python train.py --d_model=128 --head_dim=32 --vocab_size=1088 --activation="swiglu" --norm_place="pre" --rope_base=10000.0 --attn_scale=0.177 --init_std_qkv=0.047 --beta1=0.9 --decay_fraction=0.693 --decay_shape="linear" --seq_len=512 --doc_mask=true --train_tokens=131800000
Each number is 128 + 24 x the weight over its row's rms, rounded and kept within 0 to 255. Layers, rows and columns count from 0. The size above them is the row's rms in percent of the matrix's.

# layer 2 attention query, 192x128, rms 0.146, rows 0-63, columns 0-63
size [ 80  70  88  82 114  98 108  74  68 131 106  97 102  92 111 153  83  76  63  70  78  71  74 147 116 112 115 178  89  88  84 122  73  77  69  71 123  89  91  85  87  99 114 116  88  87 120 149  96  75  74  76  84  71  81 157 102  97 107 160 120  88 101 117]
[[143  96 140 145 102 109 139 121 162 143 119 162 101 139 124 100 100 140 156 154 151 114  68 149 120 115 131 127  95  95 119 132 136 151 172 107 159 153 112 159  82 105 149 131 141 139  89 111 139  99 144 145 152  90 157 111 127 111 168  86  83 137 144 124]
 [ 94 173 112  74 141 117 118 119  74 130 164 124 150  97 131 145 151 138 129 157 100 131 178 121 120 102 130 163 158 156 135 113 144 101 108 155 119 123 170 158 161 142 113 127 108 130 119 132  84 132 104 132 105 160 130 101 159 128  97 149 143 106 145 156]
 [152  91 153 167  76 107 133 163 160 147 101 134 129 176 121 118 104 107 151 126 138 125  78 135 121 174  93  89 111  95 116 152 103 135 172 101 148 141  96 132  84 104 133  95 141 113  98 109 148 113 150 111 157 138 112 132 122 122 142 107  89 166 133 128]
 [127  94 142 163 134 147 145 127 106 140 158 167 144  91  79 159 113 135 120 144 141 142 174  98 159 134 127 171 118 179 106 123 144 146  71 100 132 101 150 136  96 133 155 132  99 124 115 136 109 102 163 148 122 162 146  95 125  79 112 109 144 103 161 120]
 [143 125 115 159 109 119 141 123 126 152 130 147 180 155 197 115 118 116 123  84 134  88 124 143 139 133 114 109 153 135 134 131  97 129 150  80 129 122 129 156 116 110 108 104 155 115 163 175 158 115 107  87 144 140 139 118  94 166 160 126  94 123 134 117]
 [117 127  99 147  92 124 129 119 126 158  97 140 168 138 170 124 116  83 108 132 132 122 130 123 128 151 114  99 148 112 113 184  91  98 166 103 119 114 160  71 125  75 120 103 163 113  84 123 171  94 131  63 141 142 122 120 133  99 141 130 121 106 114 122]
 [132 137 169 110 125  77 106  89 127 131 139 105  90 141  83  99 174 153 135 160  82 150 110 140 144 153 126 167 107 106 124  87 152 110 118 172 123 120 126 187 203 143 129 120 102 135 164 105 114 163 122 151 147 147 144 153 137 127 101  89 117 134 122 161]
 [101 161 133  92 150 107 156 103 115 150 141 120 160 122 158 144 105 138 104 116 121 136 169 119 117 113 161 145 142  99 130 127 140  95 122 149 149  99 153 131 166 147 126 113 143 166 141 126 150  96 121  90 114  89  90  78 144 167  94 119 128 105  83 132]
 [140 111 136 106 172 127 128 145 182 117  65 142 117 106  81 103 127  98 129 113 134 135 119 149  98 160 100 105 133  64 116 106 139 134 152 107 125 152  98 175 149 117 122 166 156 155 115 132  97 111 146 147 168 156 137 125  82 140 110 107 118 140 148 153]
 [151 149 151 169  97 120 135 116 182 156 110 102 135 165 123 122 104 103 101  88 111 166 144 137 122 125 133  90 128 104 158 146  93 144 115 119 138 137 164 120 146 130 156 139 129  96 134 125 107  90 111  85 148  85 124 122 182 136 136 126 100 111 136 154]
 [106 130 107 160  83 112 144 166 153 147 119 161 117 146 146 132 100  87 109  94 166 136 111 154 113  94  82  91 108 108 152 158 108 131 117  95 119 169 167 133 108 132 140 131 126 125  99 122 135  79 148 118 118 125 108 110 141 138 118  89 103 112 124 122]
 [133 117  90 125 128 110 135  86 118 156 121 128 120 144 146 104  74  98 104 140  82 139 157 140 123 142 112  85 148 145 127 109  90 147 157 167 140 107 108 179 126  98 102 153 127 124 106 125 133 125 118 134 124 129 128 136 128 188 142  95 122 142 104 161]
 [ 95 167 165  76 167 145 113 136 111 137 132 103 124  52 108 156 124 111 160 172 100 138 131 133 101 137 122 189 120  96 124 142 116 124 139 161 128 142 101 157 174 134 115  80 121 148 131 130 100 157 115 167 116 157 135  81 104 137 103 157 132 141 164 165]
 [146 158  90 106 137 122 106 142 150  87 128 133 132 113 105 114 173 165 107 102 131 112 178 163  79  75 159 120 147 140 127 170 116 129 113 112 143  91 151 144 156 151  94 138 114 161 145 135 119 140  97 140 123  76 114 128 137 142 129  89 171  94 133 122]
 [105 112  89 152 130 132 103 146 145 114 122 149 124 111  77 135 154  98 116 154 155 139  96 128 161 147 115  92  92 158 141 102 132 110  94 142  95 147 154 120 158 160 122 123  86 160 115 120 137 116 157 159 107 144 137 113 115  69 127  86 152 119 134  97]
 [128 129 163 179  85  84 132 111 116 105 138 152 146 133 159 155 113 160 106 100 136 134 143 145 118 110 134 144  99 138 135 155 117 104 147  72 133 136 123 123 112  67 124 127 145 111 101 157 141  99 149 105 101  84 104  94 175 109 171 111 128 126 162 119]
 [143 151 119 105 101  80 118 151 100 148  96 131 139 100 125 134 132 139 128 136  98 126 113 142 139 111 107 127 123 171 110 115 109 135 111 120 147  73 122 158 137 110 174 137  99 128  74  87 130 111 126 164 137 159 133 116 138 113 127 108 103 115 120 170]
 [113 151 168 107 165 144 113 143 146 142 151  90 104 117 150 143 131 119 107 133 138 156 188 107 148 147 147 153 117 136 136 142 129  91 150 132 119 153 148 116 172 155 150  71 157 112 167 135 130 128 128 104 126 133  99 166 135 153  74 152 165 133 151  93]
 [155 123 113 124  77  95 124  98 152 101  97 125 135  99 106 138 136 142 138 155 114 131  87 143 141 136 115 102 133 134 105 157 117 153 127  91 154 125 106 185  98 103 150 171 141 111 113 100 134 132 114 106 116 122 131 121 122 131 148  97 140  75 149 160]
 [116 167  96 114 160 107 100 130  72 104 164  96 126  93 140 132 138 141 123 160 100 132 173 125 152 113 147 189 146 127 161 153 151  86 104 161 112 117 125 121 128 131 114 123 104 131 151 112 125 137 126 107 111 146 121 138 161 163 113 170 171 134 118 146]
 [133 101 144 150 108 125 150 127 159 117  97 169 117 174 112 111 136 115 153 106 155 102 109 142  86 138 102 109 108 145  79 110 115 183 160 107 146 122 104 145  86  78 148 125 134 141  88 131 120 115 147 129 156 138 142 126 125 129 169 113 103 126 122 132]
 [160  84 147 154  95  81 147 157 157 110 110 147 117 151 114 130 108 112 147 135 149 140  62 123 112 158 107  78 104 133 109 150 108 145 126  97 165 150  96 164  89 116 149 172 152 110 121 110 152 138 131 125 138 144 110 144 109 126 133  91  84 136 127 113]
 [ 81 162 111  71 138 130 134 124  70 149 145 147 106 106 134 201 111 130 123 151 100 142 171 138  99 127 119 160 114 121 132 136 139 122 107 154 100 135 148 132 162  96 143 129 131 120 122 161 141 140 133 113  81 124 130  98 133 125  96 146 146 105  93 156]
 [153 148 122 217 109 140 129 129 151 119 141 186 140 159 148  84  97 143 108  77 122 177 115 104 139  88 138 127 147 132 138 140  99 131 156 104 131 125 140  99  83 129  99 138 142 103 111 117 111 114 142 115 110  96 105 155 185 120 163 113 124 138 165 150]
 [127 139 116  92 155 134 144 111 149 122 107 147  94 125 116 108 138 168 110 112  84 168 132 148  70 157 136 136 159 103 120  94 112 128 117 147 155 101 131 171 163 162 141 123 111 151 160 140 104 161  73 144 127 116 104 129 105 184  78 116 129 135 138 145]
 [151 154 123 106 123 131 117 162 104 110 124 146 170 100 155 118 122 117 121 152 158  92 100 124 116  77 102 130 125 130 157 138 103 154  99 105 115 124 158  86 132 129  87 149 145 147 105 134 151 126 100 103 127 136 156 171  97 126 102 137 153 112  92 115]
 [125 138 107 138  84 114 101 131 114 140 122 107 122 179 176 149 115 132 114  97 181  78 130 157 130 121  98 108 108 112 130 134 155 113 163 115  92 162 121 121  86  90 140 148 162  97  98 157 140 108 145 119 108  86 161 140 141 137 164 131 128 140  81 108]
 [126 135 100 113 179 180 121 143 142 125 103 106 118  79 103  99 117 125 119 163 115 155 182 105 148 138 123  95 130 126 162  88 158 157 115 191  89 151 156  94 150 158 126 162 120 123 135 161 105 114 138 149 155 140 111 108 116 106 118 127 145 123 111 124]
 [106 122 179 119 173 145 162 115 106 129  99 168 135 103 165 108 125 153 137 105 131 143  69  98 140 105 137 195 163 102 131 126 126 116 144 136 112 155 118 126 115 101 121 132 146 135 143  79 146 146 152 136 142 167 162 129 111  93 114 127 112 149 127  97]
 [150 108  97 162  74 116 139 127 123 130 119 121 126 176 130 133 102 177 142 119 137 103 129 122 147 125 124 105 154 169 110 109 140 137 147 131 133  95 111 105  61 118 125 136 144 107 151 127 156 143 166 106 170 152  97 132 117 116 174 139 142 117 104 120]
 [ 98 152  96 160 119 119  94 165 135 118 154  97  97 132  65  98 144 176 116 134 146 154 133 124 154  99 155 125 149 151 148 119 148 125  90 148 100 133 131 140 183 178 139 130  95 144 129 130 126 129 143 128 134 118 126 113 145  97 152  97 138  95 105  90]
 [154 178 149 167  86  87 128 120 126  99 157 120 125 129 111 143 161 186 136 111 118 134 154 122 116 124 130 163 123 145 152  97 100 120 160 112 158 112  85 152 107 106 107 142 155 127 107 167 122 144 130 114  93 115 144 116 111 170 130 143 137 103 140 120]
 [146 126 120  66 154 159 122 114 132 135 102 111  93 132 129 142 105 114 131 127 122 104 125 130  64 151  95 142 133 124 119 157 107 109  99 153 149 129 139 139 120 139 178 143 155 148 102  62 152 123 135 117 175 127 116 139  77 135  84 121 135 114 107 116]
 [114 144 140 165 120  95 127 101 118 116 164 151 159 114 134 114 145  89 139 106 130 154 115 116 106 104 143 126 121 135 115  78 159 132 151 107 132 128 143 130 100 137  67 129 118 103 183 165  99 110 115 103  96 126 133 117 160 113 129 114  73 177 161 128]
 [127 124 122  92 157 158 124 123 160 132  98 143  86 154 121 144 115 128 117 130 123 117 125 152 108 157 104 126 106 167 113 161 117 125 125 137 130 146 126 149 135 136 170 116 156 170 104  79 143 111 144 121 173  80 157 136  87 152  97 123 164 124 132 111]
 [108 140 123 115 171 155 163 100 140 125 122 136 148 105 137 144 123  86 114 123 121 145 100 156 138 101 115 120 112  89 107 130  97 122 115  91 147  95 158  78 132 143 113 107  83 165  96 119 126 104 122 138 103 166 160  94 107 174  90  57  92 124 126  87]
 [146 130  92 147 116 126 111 144 101 117 153  95 147 114 139 135 118 182 106 156  85  99 124 132 169 130 108 143 151 150 109 116 111  91 163 156 153 114  80 153 130 162 118 127 131 144 112 143 131 113 144 108 101 131 111 158 132 118 120 155 143 148  98  98]
 [144 176  95 123 145 113 113 130  91 111 141  97 159 142 147 135 117 145 142 126 119 127 106 151 146 128 139 106 162 174 169 132 132 116 140 157 144 114 107 172 142 156  89  87 100 120 119 114 120 161 132 101 147 106 136 130 132 115 141 132 111 117  88 122]
 [153 139  81 108 156 112 133 151 153 108 144 138 106 115 110 120 119 116 159 157 158 184 131 134 115  90 102 113 123 131 128 161 133 118 117 132  93  92 111 115 113 122  76 146 111 102 102 103 142 115 149 159 132 156 131 123 149 134 152 106  42 157 139 117]
 [ 80 130 132 136  80 104 152 111 101 131 156 155 153 132 109  79 133 165 114  94 134 147 131  89 120 121 181 120 178 180  88  68 152 151 146 115  96 116 104 140 142 154 120 116 136 102 121 149 100 115 139  89  99 137 126 106 161 109 122  99 111 143 150 136]
 [121 118 130  86 156 146 122 135 130 140  60 115  68 158  88 104 118 112 135 137 155 109 136 126 144 123  90 112  99 134 127 142 112 123 127 180 172 156 129 123 143 121 171 156 144 162 132  79 152 132 148 148 163 102 137 154  97 136  85 148 164 114 128 126]
 [165 117 171 113 121 102 168 129 148 162 158 133 175 136  96 117 128 152  89 124 123 142 146 124 130 159 159 145 143 154 145 122 121 140 124 112  99 154 109 173 115 142 178 107 136 116 166 124 112 120 157 147 127  88 151 125 103 130 128  97 120 146 133 117]
 [120 139 130 145 105 168 110 129 118 179  93 147 141 151 128 136 131 129 153 126 121  94 109 151 166 148 145 170 151 113  89 137 123 145 136 106 121 132 117 122 126 103 127 152 192 143 142 104 115  85  97 161  89 148 178 101 131 131  95 159 144  93 105 123]
 [118 111  92 126 154 117 124 130 109 119 131 141 112 133 124 133  84 174 116 150 101 143 167 124  67 107 150 166 136 161 138 129 170 155 103 122 104  97 139 151 171 139 171 139 121 123 142  92 145 158 121 105 138 126 138 135 158 115 138 106 136 107  84 133]
 [141 149 154 105 115 133 127 114 160 131  89 139 131 121 117  97 149 105 171 141 150 145 138 134 141 131 119 116 162 106 147  93 143 125 137 151 123  90 136  83 120 116  86 132 113 171 119 143 111 133 133 138 125 183 140 127 132 105 148 119  59 163 116  92]
 [137 120 120 122 151 134 121  94 113 138 171 158 137  84 102  93 124 143 128 142 102 150 142 133 116 155 143 115 125  90 117 130 105 139  92 105 115 121 151 164 143  90 154 108  60 145 112 161 135 133  50  92 116 118  75 116 125 110 143 105  99 138 134 166]
 [127 175 121 123 110 124  92 144 147 137 130 101 130  93 114 108 166 149 115 164 110 139 126 138 138 125 118 125 138 103 124 143 148 128 151 136 145 141 132 123 100 111  76 127 134 145 139 123 142  92  75 152 111 114 143  95 143 137 147 164 126 155 165 145]
 [132 109 140 150 143 144 116 106  95 152 120 108 109 180 167 119 133 150 117 117 100 138 119 138 133 131 144 138 133  99 161 153 120 119  80 166 111 135 150 182 152 132 165  86 132 164 111 111  79 129 116 100 126 127 114 114 139 121 113  86 153  89 131 110]
 [151 133 146 139 146 133 154  75 182 133 120 133 122 137 150 125 125 110 121 105 143 118 132 121  50 117 133 118  82 130 141 106 156 152 100 125 168 139 146 128 110 127 148 120 116  93 156 144 143 130 149  95 155 109 124 156 100  99 122 129  93 134 124 133]
 [113 158 127 147 122 108 121 163 118 102 151 139 165 134 148 110 141 114 149 131 119 140 156 156 188 117 146 123 151 141 105 134 121 106 138  98 116 111 119 128 127 121  73 130 107  75 109 136 109 108 122 140 111 101  98  98 165 130 136 123 135 148 153 120]
 [153 117 158 114 125 165 154 102 121 133 123 110 107 151 142 136 108 115 149 105 106 122 116 113 109 133 163 135 112 128 136 120 114 143 112 116 122 154 144 127 143 130 195 112  93 151 141 120 122 134 161 119 141 158 124 173  70 155 117 122 104 126 118 102]
 [111 112 149 128  84 143 133 120 112 130 174 156 153  98 158 139 145 130 133 132 119 187 160  90  86 127 143 109 128 128 128 114 148 151 141 102 132 113 157  91 116 117  94 121 112 113 140 167  95  98 105 118  81 128 115 108 167 115 138 133 121 131 150 121]
 [119  95 126 146 149 146  98 146 139 101 118  93  78 125 111 170  87 102 103 140 102  80 116 178 104 128 108 156 112 110 118 177  81  99 104 123 123 141 108 161 117 146 150 100 154 146  94 127 146 149 150 156 162 147 158 166  94 149 132 135 136 176 120 135]
 [149 125 114 100 171 142 133 139 167 138 100 106  89 168 108 134  88  96 125 109 108 100 136 163 168 155  91 166 100 125 127 185  89 140 131 134 120 147 100 182 168 145 166 102 132 148 142 114 140 156 160 137 187 123 148 144  79 154 117 134 166 116 123 120]
 [133 106 151 157 110 101 119 132 126 153 150 180 180 138 153 136 157 154 113 144 132 157 166 122 104 124 157 109 134 120 182 131 138 160 158 129 162 120 184  86  95  96 128 177 124 109 111 154 142 138 115 126  88 137 134 110 170 143 152 123 112  98 115 115]
 [162 141 101 134 162 113 118 143 126 131 139 135 166 139 138  98  94 119 101 112 100 140 138 137 109 155 133 142 112 142 152 149 121 125 113 101  94 140 141 132 123 144 155 115 134  89 146 114 109 108 153  96 154  85 134 122 141 133 156 125 134 119  79 160]
 [137 141 127  99 102 142 159 158 122 144 107 147 112 108 116 108 127 127 136 141 100 174 126 145 132 151 142 132 159 147 132 140 110 145 147 125 133 118 144 123 168 116 186 128  75 136 129 122 118 128 121 133 114 133 104 175 120 103  87  98 128 121 137 153]
 [125 127 111 128 113 156 132 144  87 145 120 143  85 116 160 100 121 113 150 102 146 136 131  92 128 123 142  91 138  99 119 109 167  83 121 129 101 157 124 132 138 111 141 101 128 166 104 146 103  78 144 144 136 142 108 155 107 123 116 131 174 140 153 144]
 [ 88 111 113 130 117 139 105 145 104 171 112 109 113 138 182 135  95 114 122 111 165 104 130 115 158 146 108 122 119 114 134 155  95 112 135 115 127 169 122 146 118 108 132 103 181 122 118 130 140 122 105 124 158 111 140  98 108 134 157 172 146 115  83 133]
 [124 124 107 203 126 141  96 118 138 145 120 162 118 163 141 159  81 103 119 136 128  99  84 133 128 130 158 116 121 151 138 109 114 161 131 131 148 118 131 147 106 185 136 117 127 140 153 112  96 161 152 134 110 127 128 144 126  90 154  99 172  99  91  71]
 [134 122 168 102 100 142 154  89 153 103 120 134 114 153  99 163 166 117 150 128 133 131 156 128 144 142 168 131 132 102 205  89 151 145 127 137 155 114 122  98 114  79 115 159 145 125 144  99 105 140 132 148  69 137 112 152 112 122 144 126 149 135 135 122]
 [124 105  89 161 150 111  94 146 131  89 123  92 160 164 154 191 119 164 100  97 110 139 161 142 116 150 137 135 112 154 100 213 131 122 101 110 135 107 150 144 138 111 132 129 154  68 116 107 169 132 122 147 192  74 146 127 122 125 131 121 134  76 133 172]
 [110 147 161 177 161  72 102 125 137 114 161 120 141 133 119 125 118 128 108 109 115 178 110 151 134 112 149 105  94  99 144 109  96 138 114 125 159 157 108 150 118 150 166 105  92 147  93 130 106 158 128  86 117  84 102  99 112 105 126 110 106 138 132 157]
 [127 152  87 160 149 122  64 149 142 125 109 102 100 118 130  95 127 140  75 115  71 153 156 143  98 123 101 125 132  99 118 102 137 134 117 157 105 108 135 138 170 185 140 150  73 150 134  94 117 128 140 162 124 126 120 102 130 155 109 136 119 141 102 182]]
# layer 2 attention key, 96x128, rms 0.126, rows 0-31, columns 0-63
size [ 90  79 102  94 127  99 112 113 132 101  94 114 121  99  96  98  96 108  95  98 107 103 110 109  77  91 106  94  92 109  94  97]
[[171 122 132 107 171 152 129 114 127 135 182 112  74 118  84  92 128 146 125 120 142 145 127 113 138 130 133 106 136  92 134  98 151 108  91 128 111 142 107 115 119 152 101 147  67 176 131 107  83 163 105 157 136 144 173 106 122 111 170 119 141 106 130 126]
 [119 148 127 151  99 113 156 140 101 109 107 149 147 133 168 168 126  95 115  97 161 110 133 138 131 120 155 144 153 150  98 172 127  91 158  94 139 106 151 167 131 143 188 130 172  73 118 140 105  90 120 143 105 101  93 178 127 143 124 127  87 131 138 120]
 [124 121 166 125 149 124 108 127 174 113 125 130 125 117  57 124 163 142 133 146 131 166 116 104 125 143 148 112 102  77 170 126 142 129 130 159 179 171 139 129 107 114 125 126  95 126 110  90 125  99 128 142 129 134 153  89 128 145 113 171 143 117 105 110]
 [ 92 110 153 119 130 143 124 103 144 141  95 144  73 118 123  97  93 128 113 137 118 117  46 160 134 134 139 133 116  75 130  90 174 126 108  94 168 132 166 157 156 123 114 164 129 125 145  99  95 124 133 151 101 121 130 147 137 143 142 162  86 134 122 163]
 [146 117 109 105 138 144  91 136 128 197 130 155 130 145 167 148 117 120 106 127 100 156 139 102  87  95 125 139 119 136 131 103 107 115 111 146 129 120 184 135 103 103 158 189 137  91 162 116 141 133 163 108 105 111 126 127 154 109 148 145 159 129 136 114]
 [114 101 130 132 136 155 147  94  98 128 133 139 107 151 142 106 138 119 112 112  91 154 167  90 116 125 166 129 124 106 140 114 121  92 134 140  89 118 174 104 100  97  99 187 128 117 144 106 124 105 121 103  96  94 137  51 135 153 149 154 146 148 113 109]
 [160 119 109 142 185 141 106 113 151 128 106 158 126 124 117 125 165 146 127 144 140 114 100 112  99 146 106 138 113 118 102 125 117 142 127  86 142 137 128 113 118 133 117 142 112 139 146 104 169 112 176 142 121 115  96 148 134 112 114 102 103  73 164 148]
 [124 145 101 149 131  90 102  74 110 133 128 153 135 147 186 141  76 129 120 109 134 130 137 135 154 159 108 125 153 147  99 133 111  98 129 111 130  92 112 125 164 161 123 102 164 125 117 104 146 161 119  93 128 112 109 152 147 114 124 128 121 123 121 105]
 [132 125 124  98 144 118 124 182 154 100  82 110  90 113  74  87 131 181 119 144 128 155 128 110 121 112 122 108  98 101 146 109 142 143 120 177 123 154 100 121 120 120 149 122 129 139 115 123 128 111 133 127 161 170 112  95 125  85 121 116 122 130 138 152]
 [136 130 127 128 153 101 143  88 129 130 139 101 163 141 160 165 119  93 114 111  89 152 118  85 133 179 115 137 167 134 157 112 158  97 161 139  95 127 130 109 106 147 130 129  84 137 129 129 172 105 107 128 117 113 119 107 154 119 148 136 115 109 145 130]
 [135 150 105  95 131 163 113 137 110  87 121 100 127 155 127 129 107 142 159 146 114 143 199 104 142 104 116 140 170 150  96 166 107 108 141 117 121  95 129  93 102 115 106  68 154 122 129 129 164  97  93 110 107 122 152 105 121 167 137 146 127  94 128 145]
 [117 108 120 147 121  73 126 105 109 150 137 131 132 147 148 121 148 127 104 100  81 139 113 139 142 150 151 113 139  75 131 159 159 151 146 137 103 137 121 163 143 129  91 123 106 100  92 133  89 111  93 100 133 132 108 106 165 178 135 137 104 158  96  79]
 [157  79 113 155 127 107 136 150 150  78 102 109  99 133  93 119 120 146 112 180 111 120  99 135 143 135 118 140 103  96 107 120 113 128 127 110 154 117 109 172 137 144 122 173 107 145 133 148  98 178 122 174 175 167  98 127 102  68 115 106 128 134 135 151]
 [130 104 109 146 111 119 121 100  76 182 148 126  94 129 140 120 124 175 146 156 103 119 111 125 117 149 159 112 142  81 117 102 137 119 104 111  98 104 106 130 134 162  89 108  85 131 119 141  98 131 127 103 112 161 113 114 143 118 144 172  94 142 143 114]
 [134 140 102 148 111 136  85 115 135 153 106 140 119 141  94 116 114 185 110 144 139 118 131  86 146 141 177 162 131 147 139  88 120 139 145  83 147 135 167  64 112 130 125 154 134 129 168 118 127 105 142 147 107 148 179 181 130 143 124 127 157 115 110 149]
 [ 95 121 149 147  73 159 115 107 140 109 152 148 158 138 128  71 112  83 155 107 169 113 142 151 138 126 116 147 144  98 123 141 125 129 136 124  91 150 114 100 150  93 105 120 127 140 113 102 124 117 116  61 130 111 147 137 150 142 140 143 158 158 121 126]
 [123 107 136 115 149 124 139 129 198 117  96 137 107 121  97  78 149 146 112 128 142 158 153 112 145 102 126 119 129 100 163  99 116 115 145 129 180 165  77 141 112 112 157  96 122 144 111 113 121 141 157 116 149 150 109 131 106 115 106 104 161 151 140 140]
 [127 129 122 173 117 118 134  87 105 120 132 142 109 169 166 171  93 162 130 111 146  88 126 140 145 181 107 115 113 164  91 167 122 118 115  85 123  87 142  94 133 156 135 120 139  94 157 111 105 148 101 105 122  97 110 167 117 125 135 127 124 103 103 134]
 [130 146 140 130 158 174 127 136 164 121  90 102 113 118  99  99 143 122 126 159 150 141 129 114  95  92 167 142 121  78 155  98 106 120 135 140 161 170 124 146 102 113 123 107  96 150 116  58 157  72 136 158 136 124 132  94 118 154 127 154 140 144 132 157]
 [121 128 118 132 131 133 150 113  85 133 124 129 140 184 178 160 115 118 127 119 146  98 138 133 156 139 133 182 129 175  98 132 113 108 158  89 131  80 174 146 140 180 135 135 134 116 106 127  88 132 100 144 133 166 133 142 110 154 156 109 111  84 107 115]
 [128 132 153 142 124 118 119 123 169 146 155 124 125  98 115  84 120 100 123 142 116 157 114 114  91  78 127 130 111 105 186 146 124 122  97 161 137 169 118 143 122  97 137 115 114 150 146 144 120 131 104 159 144 127 132  87 140 145  84 151 151 187 130 124]
 [137 133 129  97 140 163 136 146 176 145 140 116 106  90  86  87 118  85 158 162 109 167  99 126 146 139 145 113 120 111 192 158 146 158 104 178 159 185 120 123 109 116 138 124 111 119 150  91 146 135 135 157 126 139 139 121  91 132 120 150 109 146 101 132]
 [ 98  96 118 142 100 101 169 124  97  96 140 128 147 176 177 161 107 154  86  71 119 107 170 131 145  94 137 165 170 155 113 159 116 113 145  86 108  91 162 109 110 124 136 103 128 120 105 135 105 108 108 102 127 104  95 110 122 127 138 123 115 128 162 119]
 [117 130 148 105  78 123 165 103 117 167 142 134 138 131 149 131 126 134  94  81 112 170 149 118 148 133 126 112 144  95 142  92 146  93 125 168 136 143 133 152 158 110 145 206 123 108 150 123 128 179 135  66 109 100 133 106 189 162 168 103 134 140 135 107]
 [159 125  72 131 144 145 156 124  64 142 105 113 115 112 140 183 126 141 127 154 111 127 115 141 135 133 124 107  95 155 121 133 145 147  90 103 110 127  95 121 128 117 154 113  97  66 108 172 134 112 123 131 151 149  73 111 138  92 149 140 112 115 178 160]
 [142 111 109 137  87 159 112 110  74 139 116 112  99 118 125 124 117 157 152 107 125 131 127 120 123 104 142 159 137 136 108  91 100 109 120 111 145 130 165 102 128 187 135 157 125 116 121  84 165 103 130  95 135 132 160 149 153 152 112 148 155  82  85 148]
 [ 94 195 158  98  81 158 123 135 108 132 129 127 140 115 144 123 134 131 132  70 150 135 161 107 150 124 141 113 173 157 142 158 157 126 143 150 106 123 159 103 131 115 109 140 154  74 139 129 140 101 159 154 137  96 159 129 131 128 127 128 160 151 107  91]
 [105 122 176 101  77 119 185 120 142 114 129 129 138 123 125 186 144  73  96 142 115 147 122 138 140 144 128 138 154 131 137 128 155 105 139 132 134 118 156 148 168 119 136 138 111 117 120 157 136 116 135 148 136 126 137 135 151 112 139 111 148  79 162 168]
 [173 142  85 134 130  80 110 148 137 108 122  78 131 117 112 166 140 178 121 155 121 145 142 182 127 132 133 123  89 113 144 143 113 169 109 142 119 113 144 150 116 147 142 180  89 138 102 133 145 126 124 154 160 141 117 173 104 119  98 106 126 123 146 132]
 [122 149 172 124 134 130 128 132 134 175 144 147 167 153 180 112 143 145 124  96 156 122 117 113 145 100 145 115 195  97 121 165 148 140 128 137 140 105 128 135 141 102 119 118 145 134 155 125  98 108  91 108 102  94 133 106 117 176 129 156 124 154 124 150]
 [ 95 133 134 155  96 122 120  71 125 183 143 121 129 128 133 123 116 110 107 102 114 139 146 116 127 139 173 123 162 125 148 108 138 100  92 109 131 113 163  92 160 119 131 173 106 165 146 118 127 157 111 121  85 102 144 117 141 128 130 155 148  69 140 104]
 [119 133 152 121 101 165 110 118 106 152 129 192 139 118 113  95 104 103 108 105 126 105  85 145 145 134 164 148 139 118 146 196 151 101 109 126 116 130 162 134 164 129 117 129  98 140 139 105 126 146 116 138 109 123 162 149 149 168 104 141 145 181 101 134]]
# layer 2 attention value, 96x128, rms 0.0891, rows 0-2, columns 0-63
size [109 117 111]
[[110 117 139 148 125 139 106 108 124 103 138 159 150  90 117 106 211 168 130 139 116 142  80 122 138 158 105 161 102 130 151 125 187 100 155  86 121 113 107 123 103 163 148 117 122 161 109 130 153 177 179 129 103  90 113 143 106 101 169  97 164 130  93  95]
 [165 111 106 129  86 113 173 120 122 156 115 129  67 147 107 131 138 147  91 119 146 133 124 161 135 136 129 124 156  73 155 140 138 150  91 107 104 114 134 122 169  75 141 165 132 130 142 159 149 134  79 135 116 133 119 147 123 112 157 142 111 150 169  84]
 [130 175 131 141 149 137 133 149 106 118 154  83 120 161 159 128 172 115 154 151 104 132  68  80  80 125 151 112 124 126 121 115 127 175  91  96 121 129 115 117 125 119 145  76 105  96 145 125 173  87 142 130  92 144 176 100 133 167 130 142 130  77 129 104]]
# layer 2 attention output (transposed), 192x128, rms 0.096, rows 0-2,32-34, columns 0-63
size [101 109 104 106 116 117]
[[143 138 167 188 133 137 107 170 137 113 137 122 111 158 111 114 128 118 141 151 138 164 121 145 109 178 154  41 151 110 105 121 111  85 119 136 124 180 110 160 133 125 105 118 148 128 133 133 119  97 158 127 154 128 142 118 154 117 160 133 106 130  83 152]
 [142 178 156  69 136 166 103 145 153 146 108 146 121  83  98 102 152  89 115 107 114 132 109 111 111  94 123 165 102 155 113 151 139 108 139 122 143 114 131 117 139 163  91 106 140 154 120 123 152 164 112 143 102 143 120 108 123 110 118 163 127 177 126 158]
 [162 153 148  85 152 140 134 148 160 127  77 159 144 124 147 140 136 156 115 146 122 124 124 118 112 108 152 144 113  80 120 115 146 114 136 152 148 114 129 117  90  89 107 100 146 129 108  93 148 140 110 113 143 157 140 139 113 114 137 104 150 140 159 121]
 [140 117 155 131 125 157 112 167 112 106 114 135 128 145 136 143 130 120 148 135 148  96 106 163 134 137 144 129 158 152 130 127  77 137 120 129 129  93 111 162 135 167 148 150 131  73 148  85  74 129 138 134 145 127 130 111 135  88  82 133 176 126 104 131]
 [133  96 132 134 130 178 154 126 145 138 162 137 131 122 126 115 142 112  89  97  72  93 186 147 121  78  70 153  94 109 111 137  80 149 143 105 129 168 118 137 153 115 165 152 132  98 165 158 142 109 105  76 125 138 110 135 120 147 140 102 100 117 110 136]
 [116 149 125 143 119 109 138 128 141 151 155 132 131 119 155 112 147 132 144 127 176 144 194  66 123 134  92 166 131  86 131 132 114 113  88 132 115 132 107 152 140  98 158 170 141 105 109 139 102 117 139 176 107 123 128 109 105 151 122 123 110  97 118 124]]